config.toml
num_hidden_layers = 12
hidden_size = 512
num_attention_heads = 8
num_key_value_heads = 8
head_dim = 64
intermediate_size = 1344
vocab_size = 14698
hidden_act = "swiglu"
norm = "rmsnorm"
norm_place = "pre"
norm_eps = 1e-05
positions = "rope"
rope_theta = 318000.0
rope_fraction = 1.0
qk_norm = true
attn_scale = 0.125
bias = "qkv"
tie_word_embeddings = true
parallel_block = false
extras = ["local attention windows", "paired heads", "value embeddings", "an embedding shortcut", "learned residual scales", "skips across layers", "capped logits"]
init = "normal"
init_std_qkv = 0.0156
init_std_o = 0.0
init_std_up = 0.0156
init_std_down = 0.0
optimizer = "muon_variant"
learning_rate = 0.0126
lr_mult_down = 0.7
beta1 = 0.95
lr_head = 0.0108
warmup_steps = 108
schedule = "wsd"
decay_fraction = 0.604
decay_shape = "linear"
final_lr_fraction = 0.05
batch_tokens = [32768, 65536, 98304]
max_seq_len = 512
doc_mask = true
train_tokens = 504700000
max_steps = 8344
dataset = "wikipedia_en"
Each number is 500 + 40 x the weight over its row's rms, rounded and kept within 0 to 999. Layers, rows and columns count from 0. Numbers have three digits each. The size before them is the row's rms in percent of the matrix's.

# layer 9 MLP up, 1344x512, rms 0.197, rows 63-99, columns 128-255
099:615439455488485529519507522472538525523561465437506513517461523540494380473452541490470557539489459477480513488495505553487550493495472547537499553492539442467483572455467537513518498445531493559451440458444477430511523492459540482485471499470493467433490528485539513538427517421481520521499529612508515537557496515475550531463562526439503454468471543523481476571496534541428549492454
105:470534565471486467491484489429555544486439496537551492538517453486490455566485488500521499500464550491524507532481541490477559439474459504566530519541519585472454553576475409486468467488501551411529531440507443406543558447459544477501438565450475576434482466517501490498507590529481514533491514456466499433488469492546514501544466492491562514444473499498567438541504543476543533476512
100:460501469520477485442535501514516450525552575429481525526488547501497514521487442486490506520566476561441459477480504458494540385526478500534520516471480508549554576442504486481509489487465457441508541527509494554510457531467541444443459550451497534524523534498495522474423461560510550476479515566477546446512489523494472577535553412513522458563491381481505489524421449485447479573491
105:440526552459468463452442521575564503553500441530484499451526499495551499535536491471514553516592515464398482481493430546558503559479522467447465438494447458512512484481520459482526520559568538537501482487493408527497478489552495497505504520499485505489456447497497538461539560517563500469517471509525498471510523471539506477524496475461466495517531468505483481490476499499596514497437
114:535560517575494544479500527530507417515528492496463437456437487585478514503447437489423508410552586516464420491483461454525497488525480459528450417482551561519467480529479480487482502473499637497512474369452528521472501518474542518422483479502501486550455492486526511494526546539497546483482513462529540552536528526521450449452534470479449481481492469498548565504543489501487519438532
101:519530507501531541492601441530496506483525565470459510564480461511514518412503530478568548510537480544549533463513498533516512534504460510376402570531488519513545537482525511508545499544459510441508500522517477481516539499510390477447513469550489506480483590470514409441553489495526523579491450496501520509473505524467527501441528528445464509526444502556544484438532552456446400521496
099:494477376527493429494502522472474421579520538524432514579555472567475499497507583549549471525513426540534515528539503497465531497483515472456495506458460513485533476542566515468543497404559505495528421534508443516572495442486539532515524495500559509511493456471487469443485483484543572539526487548498420488491461471541509477464549411527505525458464530479525484575548451528456476445513
114:467517535437498536506480467531516520478496529493468479575482529500458532561459588506494502495525454517460506522473507431581498458482564432523404496464544521539429524452560489432483525468448509531486581540516533472527538501515451568457592448526535511457483525484524568517443459408488495575557475571471469528638499523503425521450503501514491483507520537454498465494489457546467492512379
107:525466469393485555511470503544518562490533600453466457464489495531455442580504490563554533477470530442558516499486473469485500486490482479503528503490508501471558506508528522484501513565501526478491437496484512452466510506517508425544540480466551535502456448494520520532536472514483480503459508569498427468506464470545435542523522524462489504483454555553500557494521489507548538438614
104:575519539509442464561565499555482583501465530521538487484478478461493545521440509534516451499510493496455413516472486607405505432491542479497468495481517432493520517552494521499550478539430524515519491506508532512501480513520455537484495440470490487435476470551560591487503507477551490443433476460516478518545504459506493526500546517495527415506508491476508427445491461565481556484520
095:529534561557490571541476491493489448483441475505460494574532512526536519448479483520449489506510501465576470477517562500580480450410516462546492450413454535503497500483542447601563463512491508503496541501492453568488483521501608490423505490535532506509581593518529478501483532516531510494448508443503448498415477478465466494481438468504560453457589495446480523471552499519464554445492
099:534514416461506479435518414560470502440587467424445491510457523449512456455526473538549574525530429453476491595502531437451502480465518553472489404469425470502446459529451472529498556424514472481610505505498505494528474552484517524436488507450552497519511506416442513501497496533466474497439541460497485501413451554515388520443556523524571485448539478562508498486493533567535520502515
095:460495468502500510493488536461500580495467427547500588557476482509449550533496478517534467471471518503439499442518471506538557541548457470505493519620514491511474509533500526456507478516463544478554512504422521482471444460446528483504505567536526555439506410581475391523479556542534481530578499546501517541540406490471550526485496573495516455492487536557524479517509468515458516506475
103:414528509462446538403468502415573515533505592503499488481499456538541492414487492467527502540453477491535426475511526513484481530505512477490443517531482486515471475527479483580522496512440555549545553489541526478463493499484516512499589519550530480511512461462470504436547500590531535485496482491530514552393504553479493575538455528444516509535540505495509443453472407436532479507562
107:473553501516467440517478485498489459535477540519546519505528510425549451492499576482433494461454517457544523558503476478512499548523504522525503519459642532490549462494539481538512508588480488495457407589501451586505476465496514465476488475574501447614504516473511424567506528514455503461485473460508418506534455445476527477497522501457579469519486525533483506519427510495535484531513
099:604542572523496517450616586510460395497528432439502474522516492542476537527524477474535508483512499507591467552509454432467503581498490517469501489413484579521462441530418443543504542436488456544515458531518478491512486404456576528464608469450487465490470488534497509486479483513406463532541514554463476543423552477469500527547536487501514527495470497406467514543466536496479547444504
108:463445554492523485477545469478555466538539526446439540519546517517476600460549502503501497480546469501540482439460537559580554588545507527453490549529514445525572494482536566447523443517437516506472518596468488481422580447569544387514542535526496512530533458426510476402453487448482512521493451462439518498472559552515466442536500513474483528479493479528509517522532576514476561505467
107:535502487483485499450470502594477450519533498482574478495529531517430520509427502496417527410540418533525495492439449465569542473550459494507482518494458522468515512535494483552508478543454478495539513467519495496476506476489479549425521482504496520454496500463559518514576552494511509497536511470508473466439590516471531473471440420468473444606518514447496489343542501504559495494469
100:534500536523454529582498447512593451570475540476522446490458444461506499460513514579538492481431505504509512573478528482471440504499512527435493499516436464485501444498445490497489469508527496473564464520431583544452490536473484525558468555456573496479496519498506487567476545481539490486474532543488553465477501510519506530548490493497472496465467538491513541516507517484472543528425
099:555510471468592499440464518457512545531479493561432498537566440544475442486483480475557461484541503546481511531540505500496472482437521492497483570474459396465562484515442463581530483528420466410530519474502508462481460509521541476524550515501440480456471546494510571490474530547568406553503493574535532503519562517499524589508476541531429495545532469506463470458468481473508475502497
100:477530461556455480513527463479495502498449573482521457478492492445463480450487549479485463606469526448422520467563484517488527492518551537448472505526432537586534505499448572564521499452539554507522501460525502467561496526462501582512490536493501514622486528523439474538519507556533506567525457502498468481472514504470501463506498550495485566554492495439463545474492575498471580472537
092:567391513464576526554536430501402469554509488511477504504467552431529513484515487500490484462591524570515562530476505476505457528496485506492533497566534508513475527534520492473571461571478529526493445524544490516549475482447464521510507505477405457502453484399483431498483519536558414428445478597420484528486452485511512451490482571522489561526516478523461487513477533583528527509534
096:513430491431471449479486512533511509457567548539487428536462488507463500514489514461424511486464477497487428502449467550444508507481499460477475453490465442525446485540380482488552556539448520501516468527541441551519456478527510520498522425461562476521532587484480469488468560479542452585605505539485529565521451593451611496422483496560514535448460512562457494504539471497486486561526
097:486521540487469464503478592395521485463469530545530560539443526508467553527511414506458517529541496533492472512515523515469475483476554483482480491530563551486457477492422544513459575507444528440531536493515495488566486483471513548527410591526451548487535557518523462451565510488505503526520475396458469512497495443430472522554559566534491509514495509536503494559457446452561511482516
093:434462522445424442491564421486506568556487502537500551514573473528496515499447518588507480498523518510483530453551508542443436466529489571484468529516480543563476502450454534515491544563533552487491498484527506495521473473533556525525427596445522485586440596564476491489549532539527541487516493429480536416467489479451600461528429487521507500544543491548426467523458469442539439495487
097:452439438494459505443502459540476483529454524544494481548539506492492526495466470564483547528465520515445529457534495473478459494438564525500499504484483570533571478492552545527482503471425491446585483539471550499523635486517505461468434538540453524490443360503587536555535498559499506455472485488516463503542445496446577477514549526538527495521530498479583498490436546564445490437552
101:507501465507492481467480484491587559488538538544459482480555456384485469512487517538480596573485580558535511552427427523523507576565537552476510496524571517471489444504475575510490476491481461586502486534530467515481531495480459468520552491537548474466443555489525478538483469532495532607457532522477489455455500551440483582513465534468521524533492488513506479499457504519473453541517
099:432494468559581513508531546545491553479478456477484527480463402477549506524535498549486472482480589516488425554458449550440553491477519484479515461455451567453504458519480563476471533490469518497515516553490441517515447526624490542470497434506511602516558474465555473476482487524532490486501524547535493433433543523464547496567534452519528557529518539458518484448393477545530475515513
107:508532493562547455514519519479494413448465461516482466513527463502530526505487452458491516506525506536457451521466493528495480512564478484562461491483437496459477496419484495557472548571432493487497500577516472485497462537528446454515518562494504427514517511532504460633495469482498485509517503515478489503537464516484464385520503496497529491454506496487472406472518496484451476502581
108:486461418479489442486464456529542487510493520513491558514552542536500473537493529463541456442492519496463509529470472518460451479457527508509442481530455520538565470476530578489522482501522532515507508568531518507496475502465541509490571557554466576489470498435493491443433501478553490404523454427528528617505418571480451460476501463423566457498481444487527442537440421574521459526492
102:509505457516488474455551532459558548482501494516498521438518548567442507461473513449482540509510487470481489520528440531502482515512582468438506472578486533503489560472517505467522487446434568524461561487521526531471528542500510504449529483496523466454521471498541547494452511432463493484453422529488534481507504504525525532501565549525457465477491490474600456527501488506485506445516
096:547514503472441539513464470473531532475527509551464540543456505564514523556543573458493606541450463514501511493489479552491457490515511496476553489485554531425550474498418520489508518550560540454472518473500506555491463512519466493489556524571468471428517446492483487497537588502442480538445494558508435420570496430494527460511500493488585434506537524483482536562484458489420439500469
103:486452491480518527544476512509533522534489509498474436517536448526489481553534499521493500527491487489505580453495471509555482473569544472509531452489566512505546490560431580477525473436548460566461466474491441470432408433556530487528514470485482542560478480471435452478503585496465584525541539480555505468502541582535463507451517561474471516460591470446548514470424448526526452495519
099:472518458477433505427515483511473525558484525480524482501467479491504414448499470513460437479539583380471527528546488444485490473543452501485508506489467495504492566501508513512510550506500521483458538533533516523491557514525513510466467465458489510472421424574446543437487474512526434467463474494524464463432430558514491511470464513529606476530527485508516510476524460497520519485478
098:482531499525510525496490535491553502462433518509484496541453610439493529473520519478494487532496567526510520484531471533496448470433386496526468549588460536460484485498531527487541428457564477496529545515486525510483480507458509487524496570510529511478493468480516522470443489493455518492551510425472497476530502546525463511556502492430507474527482425537500419480512522467512517471476
104:452486479497465539502500474467448565461552517546496467532490477419493503443516545509485499497493463540535491482579543504475479518563526465445480502446430444483463465482483452524514500526525431502474492577500513438560493538588501502471497474530465477516489587546489479411500441437440501564546543436478531507517517567472454447503575472533516486440526453531525503550539525516495476490459
100:501468501531521529501449434454536502454486467500442508555531520471460441491496482484569466552500524485490488494455477542523439538493518471475446544461511653475484519467559549469469494508543497472572447536456577484459530498453482545595478504493501573467420492480596480464455478532598514463485571538524468519427478437539513560506545493568501475495475502511486587519433487434483573489458
# layer 9 MLP down (transposed), 1344x512, rms 0.0827, rows 63-98, columns 128-255
101:557480402437535524502510420524469523458461509481527540443538476514522505406592469473395562544487430414460575419483524525460481507501447558496461573496447497508513537481528465465520502501530494524431486569445468511512457510455552514500530505515499472497513382454536546555462519527505480499467525566497467497498474490490501548504503461428459564463444493527468520437449510545428475533477
097:506472539470470476483511499461512450490506467541468593494560452462504494565498526533511536515630468455484527468579524422571486505521516538491509500506537440532475469530445552444517489519396505488450540472452501476441487538519484416438465542514489572515472545567485447573466523453492500545513516468432552471533510480444511398465413498497558512505467461528596491508570435462490504509504
103:529519502508455525466488448507469556516580544424512460521467519498525537494483485543478497487516442527434494567476489498423506491525483502525484480450444511527449561461508481518453475519529487496495531503510499545441477531504538506487479474511570558444485536571517485498423480557499515499508456531500504436515583562484537466535494507567400436492495352423527506570571555502503517427509
099:538471521511535552556503437473508433482548526457462425482448544542471531568587496468549515444485416471495531493507518488522485488522444467511499483521436513520477470509453462553510515590532515557578539532480548479424496493446524519485516497439457472552490451496488480526499476476540502468534452561553474485501517467444488471468518519515528466513544459458573448552485516514544477506523
111:457567498453460482531473481523528421491485511545517532544468462587447481568487496517440465461469503476476489516519461475451492510446532534492536454487531492529590544515471412500512458528528506444466439485434445490511579517476449584522488521530545452498472563544482516534516541461423500438403519549455454527500502532467492464497458542441521511568482474528458513514534458498559545508454
106:503473472521530517593478588529504506504498541503542537494480555471517437455456531515492453449443496491516476509584473520471455501485443517464495491503513453487519478545498428571457513455438480542553438483474524442515503495503595535497544495481557556491589580523421520548449494490438468519528480473498478460447552499551487454530519512475511511588474417535503537465504492411474391582500
103:439499442469620488536467468511506358475497475508502492498479496531534549520499486429466536519475528530550505512503515481448490477490537498516450483464400604527473465518494556466502538487483549477466551415509391514502554450582527552497543444488533460467538518532481521549576493523463470483529441560518448426533521494498462483563489540478487468456490483472506567515503543519484513461528
108:571513489534490508421517455461478543538462455507469464462548509501418525496486555486479513456557498501511561508537489474482525504497525502508483510510547524479457500475442471489467573521503490577544475503485501499517478501535494531422487527504609559485467511508477524412463465426513511557504516509527556544493530513541593492489443486479558556492567496563402442476559488465492535499540
104:509458515486464504481567502514565575538464508532545521500453496522481523483536519437457557522520503547486555499493476615452495461500429501582513466473553477480471490511477583471471546496572421525536476471493471516453483469503511508485505459516469527544564520436520466491487515634509443511453487589539472453487462466529463549570521526456539494514481511476496494475524453578518572552519
102:513605523487448498493510525536459570504501470492478573387467498496506556497456477492581479531534496519548487476481538491476521554432526497556501472478456547439513533545520455560478572498460524472450466431484417507481531501578451513541615476495440581489424393520567505490462474481465476497552462504544512505529508519569443494447446508499504438529404471492432435419574517503571521436414
094:486534480494500535548491445478490320463479530603469513479518557485525549520608470581398492488462460533411535476520514508458519528459501538505524497533488528477537519560456526491490507524502489468544503493465491543474572468527442530494526560466488533513547558574503479518489518517475486457455452451550478506482504452557507511502531542504459536524546516488493533495621587433511474452505
093:424487450459454560510558444493481539495430540467481474488564479481564512488495473524525511507387489496467430530518538473546535408489477505438511461509554450456536617546503518506452496543488504508468553502472467484473521492509541466485478459503516444510500494458522535559497463479458461528421518483563454525469511546582401533492439478451496542486439510500494534494540491464505575485438
095:500500480526463575442463460477501472512474461510517525437568528524519372376511443430496524524548483545500501529475510515453513482538472546502487484477544509432465508511538502531462508464525489472573508496493493568505447522554530475437482512478528467490478555503505478499485609435508429570522532514441504475550454518455479436502538540525487407531535519551482448527509507448406497514490
097:536489491535519527542577497477499444463514489539565482504450452445495514488478457457501506522494444423459545545427450532541496561514453521575547486570483485452466509528508527460464516505459518512465569435527503496515442516533484481470507562507512480576452538547557532548472536504498501520514515407553515598510491447450500423538554529507520492548465519510536415503447443494572498479484
106:478488476487521497518510416520456573489450509517459492467411453460518515495407491530476558560491498493472488531489449512452503537499491462539463500516540586480467541499524552498465496595543470470462433491598417541582531456520480496490500552495488451525522465499495397439582497546486565418589450501457519526577467514513437492537544551470552478543490520456511553534499489489485528479447
091:535524507455559496501508523545470317531463545500500480585543468517501404448492569540510550530507509509491501465502507477516498547495480497484449476445432496506529453431404467481553527532509457470462472525510511578510511419455505425472524427475546464491457555507503491533510463459453498530458464524551502530514565556521469549502511505561480491526462489498570467462468491513504372438474
104:524479493477503506456467479464534525502494542571449522534462527537535572534545508498491584484513502503481505421484454478445494509559586499464517512494494525563541504448482505539491460485514510560461521573557484578485619536501462471492466536517454461493481464483460488580490512520520548458548512525515453449476585507498399482458477505530501525521523483502493480519422524568443461551508
106:425425497519432494528533499614559435511466477514491507483489506462512507436534483450594516546481510420503535576538481503452530486470449512536520449511485521466548493526535564549522499450515458479558447424486558508501465542467496522477476485508537519530471504441543503488569515458463486485514490573602518476512486474467517502455464511495538587529522553522469550480492457534473476554470
100:457509501483525504553502514513519455567523557533453533491501483541491473487480530476506564543464515599512540574436426477539442494486521510466471469448452481492459460562497475516502550528535463457561495517475577533563544535494560494507490500415455520473472566486470508533512410374413501479460534486528576443514580550504535531455450495493483520456456479552472488486521456482532472495568
101:406464494464531489475479508455486461524507474498465514501479529563586561476487535555486545471492464513460526494471559426501426500523537531567481475552447514502534469496508498552533546519499472463504477488565500404573516473467580475598516520546498481560502555539491456476538485520585479489495470411512504465449589481527487542501467472452498500481561424517525503541545501459508518476488
101:525505523489498557519502531497553539534513493525540433505457540549446473523539568533512515393576508488461565501515486496454525480508506577500535500484518534516447563483612507500536436509459447551479563455554512462500500433496487444493481501491498547509503522485480451485453461440528573583569548449434473495547560506487517611484467554472488554563419488535479510587543454493523541524532
095:526490536464519566513539449516502348549500519567548480510467446538466533473515480434561500495498492465508456496495454578459531506525489430506506541448484519512518477481486546411542539504443487507513513504554557574441508531549497500465485485546525470538513561534438495557555531449504482507508543504506589510493503529496479516529522489516505516529535491559589472474413495509522509399449
097:515405550537452499519580475518498308436513559488544511522503527518504434544417494509493490513510473613498440515584483431586460448517516500390551491489442480489529530535516527482483524532582490530443465490484515490511444523528535457438552458530531513545477538540468443502484551465574471559533523513521548423427502525489488554484480458523570533515489547542453509451484512491523574479455
096:493483552481497523510524503502482353450486486485542485491499546552454478483509474486433494472476480496445517424523549454619548535508470482441495514548482487523473532519494503534514447500483497472557530459537516447489545483505525461470461496493435501525499483460467568479440481486485446461542451516597400576507477491595542490435567560572481490502475535464571467535527540540515495477477
089:462462433543477492465533439610478590542478490532411559484508469498547529426537493558554482533486475499496539512456498465521495482582505531562522470490484461471538485519497495532479626520540551534536478488515594521495407468465511527456473524550461560515435542504412436495501436457452544543467491521559549479502432564488480472502533495496477494562549553497493513520507460526417507514476
100:504481548512427522508492454501501527522497542522613426470517497461489532502489529532562443506514565567515436475516491509492486512454517477558476449500514535516509490495516458540422443425452477469539496582535548441517534469484520505450577513493562536450564507494445527504510513521505493428457552527509469493568521484523472563499591507486449486454487450474499528523549512529534451485540
102:495529488479453479429590488538485510440482516488514490510450521467502513510459493518479512439531546487477489574506490430373421460515462554502487529506524479448485511467490521550520432490502530456535492485516485497527542469485513481523549554455605539468464487466475497485517494572555535490551503536479424463494496451490484522464462481469495469487522508493411510479509468563529562490486
093:496496545470480502485447533550477448553532415515528440508606512477507462448545529533562548477568417512484441547515427541470521493498431491553569495515470514495514426535457469469497436513541448501545477469549503497526515536505487534489434490492547537487496453460448472452473501520500566467543590550589486415493541466489431424508584486516475481458472506557533514435495534532512426480464
098:508506501552533522532462554529478471524534537437507472495432470468585500601481513524480513504470462523476444460436508535499413500498509516470453509458527479511491526503560524505484490527578461516504470558520453501516487486512502554460470551481502506390461459513516454600482485457444501447450539494482473527545461488546523524548465537495517550493478492438477532534475488499573481467480
106:531533447472545541473567561571446418479497452526538557484482555373460482486496447510506449502467565510590530493443507505485481452565537501486508557482546507569518544505494444594559474458520525448476481537487527534570530509505488569506510510542433508487542481521505545490427496493528452491528531509538459467451502515572497557501500500490456618548478524562421471484516402530477522432500
106:490418524456525466499462521560540362529524468500509480503477477470472474498446491533502564496502565533515567472512496505483501561499545533482487551552449480486437535492486544507517503473425534540557475477500497461493452517466454539474497500494491527481491539541543488483523534457545463506517547455482493507418516445515493534498516543470546644506464538550513501460518557539485472482513
095:402450459481523501476550575502476492508536419532485455545489533527522515503499444479540533439462477484543451544556489544534492518493499520501501506494472542608512524500509428515494533495474469525481456453452488525611577505471448475500468521482477395525539480427479509546501452460452537485555549536458481538507483540482529448415479496460530406515506502503520554549453500536444467477459
103:519522499445490506523542487468580464545510487472532478531508447584555590456565498514528448460523513470459492511474453569451494452485550512514440475520448524517499538555480380545465559514498441442521484504527493535491491526446464432484511500539552528526448480511413511489511511514463501448510515504527491518452528534533504434459527525575540501552517447560516470495533517473501498463515
098:477498491501503531482532494486489568506432531543518531480531484508436441438510590457430408507493427468513479517565462564533476509461481490462467507442490567485526498473524523461488607456502527570473498464533557488499528549413470468469532410519496549418474534463544534513560428451506480454585496501532472499464482493452474463515495480493553490506503498443498511519509522561535426510479
103:548498499465493515546504494529510522543561544460508474541484469425533507523450461491549508552478491484482505509504473500510634505492455566541499492509568489487495470561501472472590530562563514477535503600514524557440517496455564549504479498535563536479401471495619530519467476457490424510548443490463490470557507459549493475561485497523478439499459514517541475489501506500483504509554
095:446492544519551511506486473465510675507494504574554460619507528493467506482470540491480473467508478456414476541540507502429487525501488532548522486489513441421504514481460568532490480424495552569448506502563491564431509471477518516420497497527490501551509555520524481416468461488428495478462502462455508460482439513541464474561468447436511470519500492503512494492564549485494509511471
# layer 9 MLP gate, 1344x512, rms 0.185, rows 64-99, columns 128-255
101:509495509483519520536433524577491550505568446460492486520409500514512588421484523471524522533433483444484516474460407499562515506508475464546542539496477452528533449459488566523483503448519451510514457489476499509445519490534446490474537531515505488491487474525556543478519438493577483554465472557466471440482482522438482477529464497502387536478484512547416538434487495516539486439550
102:481511462447453560549448466423560492512455517512482537484488498465542471462523570490548477501552513473469467594485525468518498480556522527460530506505463512427565509426424469451478515504503436514458534578502488532484541508461551476471498546517502525595513546541548476471473532430500517507564433441561493497603421488541481511502520549521521514484494490430522476525530497473518524572478
103:451499440487453538528490477543538468504483509442513451452491496509527487473539489542500517463503468562514476515566471446468503502517482451523531513530490481486505544509488518430499540554492467478495447593447464508451482503506480505417516527523555553521509603530485493419496557463479476523482535539527418457495515430520494450497486451508459506489526351509485486553502526446484431435506
113:462446489441451548551488461544449553452488403489482508500441457492478458468522510510528559552507488450612531473535515531536443574469534529521504567500418495454566483422465531544453478527487442520424569554563433523444465505509519463479526410472473474495465530513531533485450501570532462544501472481450475488493518544512503507563452528504449547457452550475516502516509595399530500557413
095:514533493482582507493516521594517503433487551476451502478465477466515472456471551478497454476542491442547507531523520462452446491398394511463492501481485576514453487469545523507407573420530477445519525455544521491510473505538583512438472540485583448461484566547483484524481462473500485483520498489490561492442504474536495473474499569455495508487491502498490538484588556457496399502507
101:476540499508467517517412427500513506501539568451528428423546583443472520456474485531514461531459536467509473485510482590460452417455474534530543489474465448486467486492519519550415446520530543578458483575504505514529516473522497449487506523494523486430489505528549547519464473538396432526485480439512557467568498436507512451482470541459491513534445570490465536473521528515472522520438
114:435470493474478459461503491472500432518496542535479490484548460553490533552476580522469553521510498454492457481479475433570541482524560427486501510482547530457419461491527459438555520553437403503446504504549583564485527506522440530517586411481514524465506471423489599505436475411468480559511488554450551585593496496497441485464484502552522529508481523467499505465448464503439510515433
107:518500459467442495571532478558503515469457582417497463494367453546482497528550566505561507472522556488577525448484410495448472484438501541472546442459551489552449551506579500447571467513417456468450518524533481450439484517524461431571552495472535550513521463463529508518422461493501454504459446521459492486477529474485496546488542471520482530521462492551530548523488501488517497437566
115:463441467521570489493430446488483485503459472465514486506505526530532506452457508447403556426468522489463522477500459529561606478538485540530515504495459460411462469508510444474496509443517525582548524457488455561451485467429500404481444468513481519512489512463511522504511516446469526512568447503491482430460540486536501513440502488557433516414541476524514501505414576480550491481474
096:474549550509501429492517487503444416521441493513470563515511494499415423490473538523531464496524468456592485456548484417440501574530531513552570547469514495468480489509509603513484510485471503487486511423451483496464508519461493541510501414523543469519489473460499493454464583490520493532517500448446497431476566551463542496479463479581496498516482521427529513508442490533558504489496
099:516541510536480456508562484469519524527530515556458508522450539478440506480480480484471418503463522512473495465467482479520458463486489463614464438505563548523553532511496482518508412512476521500515453560559507469491503518491485503496489497546488562485443526548526552485472540517506529450515496531518458439505448444457563487429514438521450545468518500479493481509476478506469417547547
097:528568474515472482515475458510481511508560554455485473481541539471461460444533512577527449458459570517450461521522507505474482464504443488473478527463504506510448535461471550473503486535592479548507525562578494498537481514511492497495522499485573554456490518509508474461470499490487489468458479484496545497472422516531476548538469431484528538549492510533497431531471512519501509514480
103:502485494457465546564477514533581542477459510477466466454561474525490488585430558497458448518503495559492494545493531549449529484485489533561511509514415524534474567452571492428512540481515462418535493497548537561494566514496463467458539482456592534437547545521431478551496547478532507509470447514551468452536510481525486518497496386554458560480374423482572569538502497459546575465428
104:478574494458464475539483485462557590409529524473483580444548518432495594486468549433518537456444568505496491448596492465460487513561504530465455522509451485481527509476533496567510479479502477493521471564553455553481517550504451478537489563495439533531535453488455477478501477486507478507467518476450532459546541453482526475525587508436445479517469507501553453472554459468485492555479
095:515504554476493492475462457464528604533511514559528560513538505460472500537429536520420454521447459530451521461404466529453567530448463445554434466541513473518564511463539462515521413484464530530503474441511522438486498448562500555517528531537439525503437534460539474489506552503588519447431494486510482477501529455542523533499451515527490468498530487469489511534515507411494542570484
105:475583392509540554466486580524500507472496484538437552446528521481513434516509426498482491530410497489543529478497475496457462396570409487550558448459515508456545533479474456452442494497496491506499458494471480502510494464528457573489477447499505494533495567519546540601561577561539537466459481504559455493460566516514472553539567534520465538475449530453525490517498465506491484425467
111:489455483531531493525423515489527494419546483479498427470443482530527468494550509536497507481541487548487523574516482515434503496502546469525483476550486513515482448489528503436507560471487517469494480502519468479562451559576516469559423554456517446528522477513486488522540468489475504548527549550551472461525465469485550441522595513502487459450528429513562551526486509527529397406545
095:456479556489504491520496441544571485551427492484503497555504476466528498478490521471484472529529502504451496423437495437472492484526431511543419473452454520450451509537528541527533520507552466575533432554449455452532520418541537487474533488459533489417552426500558500471525433500506502480496505387505531449468507508527454518443478523431493516517498493490564527431543508462508452456466
102:472458505444566535487431521485535572454505508495472523513564503497487495517511578495520527453413484567478526469524619394545454459497455503492480513538456521488519479486450473476505527505530527460504513470487517369517519508450471501515464433482470578437552529413475561522507513474577514492512491489545521462466485476520517572509523456469513391550506492484472465461477520440547504491488
099:502448482482466478503506474471479571515578565495489517479437432484462483500458495444544516534519513436528532484521462481543469477598556529537462573526503467535522609509507505503498499455447567509499433510545496506488445509514480487522485477520473599481576464497422451486541504554514507486570467449476436492474505428503467556455492462413498629491485470408491489561511561474504503466464
096:520466486564478528411506438492567508484495465490564531514552479514458554498473517517559475492520516511555443489466551550521388495413496506497464534474513481596459495470447498526485494536484516545509502471521506477511504522518522515480521492494565489520509493463461535409529523514509494480523511434525503514477515481442459451525580505464512544551511496450431482486473514555535547503490
095:492516460482499508525502460416466504513484482480576485525496439467424447528496389466548459505545416551509483561485526545519621441493477533492531487500559415472563431482443439489531442515528472562493514434485491509551498502537466559511583514557529553446509494535566458484515458434537434484582486507457516474520433496476537560467545527493525515424488483475435456479540553518491435516514
098:487496507537519506478491462504544575499543545430558465477538491518534495507536618495489444534484485503480489520505435477513468516503468515509442481473443507490476561444503497444526503503545527534540525543517476490511545508490470406466555511479481430454538434428517539518517513469539492467456441582518480510528511572505463488479443486493496511470501490488528565461572580451444561479491
094:492505493552465570541483500495526530475448528515533536494480500467479459436462527572486429538522484468430549519505533515500420472502467460516517510501508455439616528486453496467480543506434538460566504395473481490525476518487471526500571522498522455516479471479458472543498433473540498430544535451466527484513527448452530492538429535479480473433428506452508513529519480527486529489452
100:544543527509509520458514523531498477493518546529520522500450482519517551480524479448473546491533540490499572459443477486582528559576519502537553550489532513510473486458475485515496469570552525439420563584519475466512467539471530553526470549526509532474509567489470534533481539451529488532507526386448509504506528589523459442472469453532487474491498416553458593543480430542554516520443
102:460439498502480570516505541485469446560537513462509505427542542535490563520516495542536497438540461572527575533554487489426490534495525521448456510454507432475522465490483503556535518507537390512516524507510527509513462462443511464447520456509495440468437497463474468441530471461549444486391454555508425434471549476550508430555489496477486494506420593491587495470539533423544510508497
098:473538470473514504544513480536454558485556469507519487545485493554469465462471459441480550546512549549517511500515503520566415499564517502547441529507494493451563510558469514469523461477585549520497453494470530458481502497479536494464508480565484468608515576473522487563535552487519505448514484468444525521450518454523488497433505585481474502481495526558524516461486453458460506543451
106:500539477468508510474479480457446527511538456526439551487495577510571389514462500496565475486370513499465441460536563525477469509525482560476460585517494584585475526541524497596484522546462521475556460512529492508530504462476512509567465532536473483479440507525454522463435470449546539460447458501509493521627427554552469505502499539461470426492490517509509429460485509486476466572520
103:497519434527547520506477502507502498480519543513422531483543529546492527498505502533530450492422460470458575538463470486464419516572439505555455522486523535627504541544565546601502509527476490523486465556495457513493547553465493543463518559543525515490521531418521472461484438493479435454514441499470490544500481494571422404498590462532534522491555519517504503504534406591509469503483
102:493493532555494528513494486530445489505501493462520501461573494520526440452550494555497428516500554463579481477442473527473502419492514472534573544521511488491502476578529534525482508515525516482466442562457520442529493518486456482487497522497506440514520510538442479532458555462451523516484554498475577453490530527475554422484522514439452477436530513524454499518476502589488465444508
092:508462528422482538489502522536491519485491530509466461478529526450474476514515437547478497494511467530507498500457514509522548465522500496522546510540499487497448449504512573520481545444469574514456513495484577399503465546523570496553484527449505507581431503511500528432533534456449513486507456471494533444515465562522512593463527511465439420513503507554443467466490514479517497554492
103:515525455468410464443520547501516532460512518517540499427526452461464487476520469495501584407487544522514469463563447536479450493505462460523572487540521481485520473414520472530531499504593454522514505462507553464568508484527498494510476495568515454478470512489479483559517535462480493485558461522498501504569523564528546503513494502516534515544454413546449494566527539526458514533492
099:488511477458501513533544467500576481467498447519530466490507431456516439436442429443544535426499457514533594449537521523395408504445505460529473492467453529462420538475471494561522547546524487520511399511554531453411490520528516491448560413474455395458504448547562481482488521494492493490473502506582483569481512495511548480414497526460530466459542481483509430444546483492481495560491
101:534452537495518504532475513430488523499498521532529542473495509513455498425500523497477437519441496450459586524561462478467438490452507487463463495484502520524483518492438490544527525435509472596464512511470557497486412416504522444463537529441515493495465481499501427577525473575544538416569490516519518504545490513450502537489480473549476536488521484525513508498562532526472571470475
101:553456509484499517539437411455407561528568523474508550446430500606513531426447507486474530468509446613485498467486485536488541479567450472494479545424488511507446537483564443449515496540457506435453438495495462520487512507519483530543507536523487508487520514514460504495448427505460501500495406471561469506412458499494385507561488545528500545533540569520497525616515493501526418511574
104:444505450524486518453420452454503484498473525578422567443596470539443497516501456521501537511512490500489526475437477464516430528523440467444458528449532510493498479488575398456464464538526477495508575461581399529497499488486473514476423503528517486484467527554546411565551500478517474529476469518442498477500502526480532473483509516499482527488474543487495513527526461497460495452507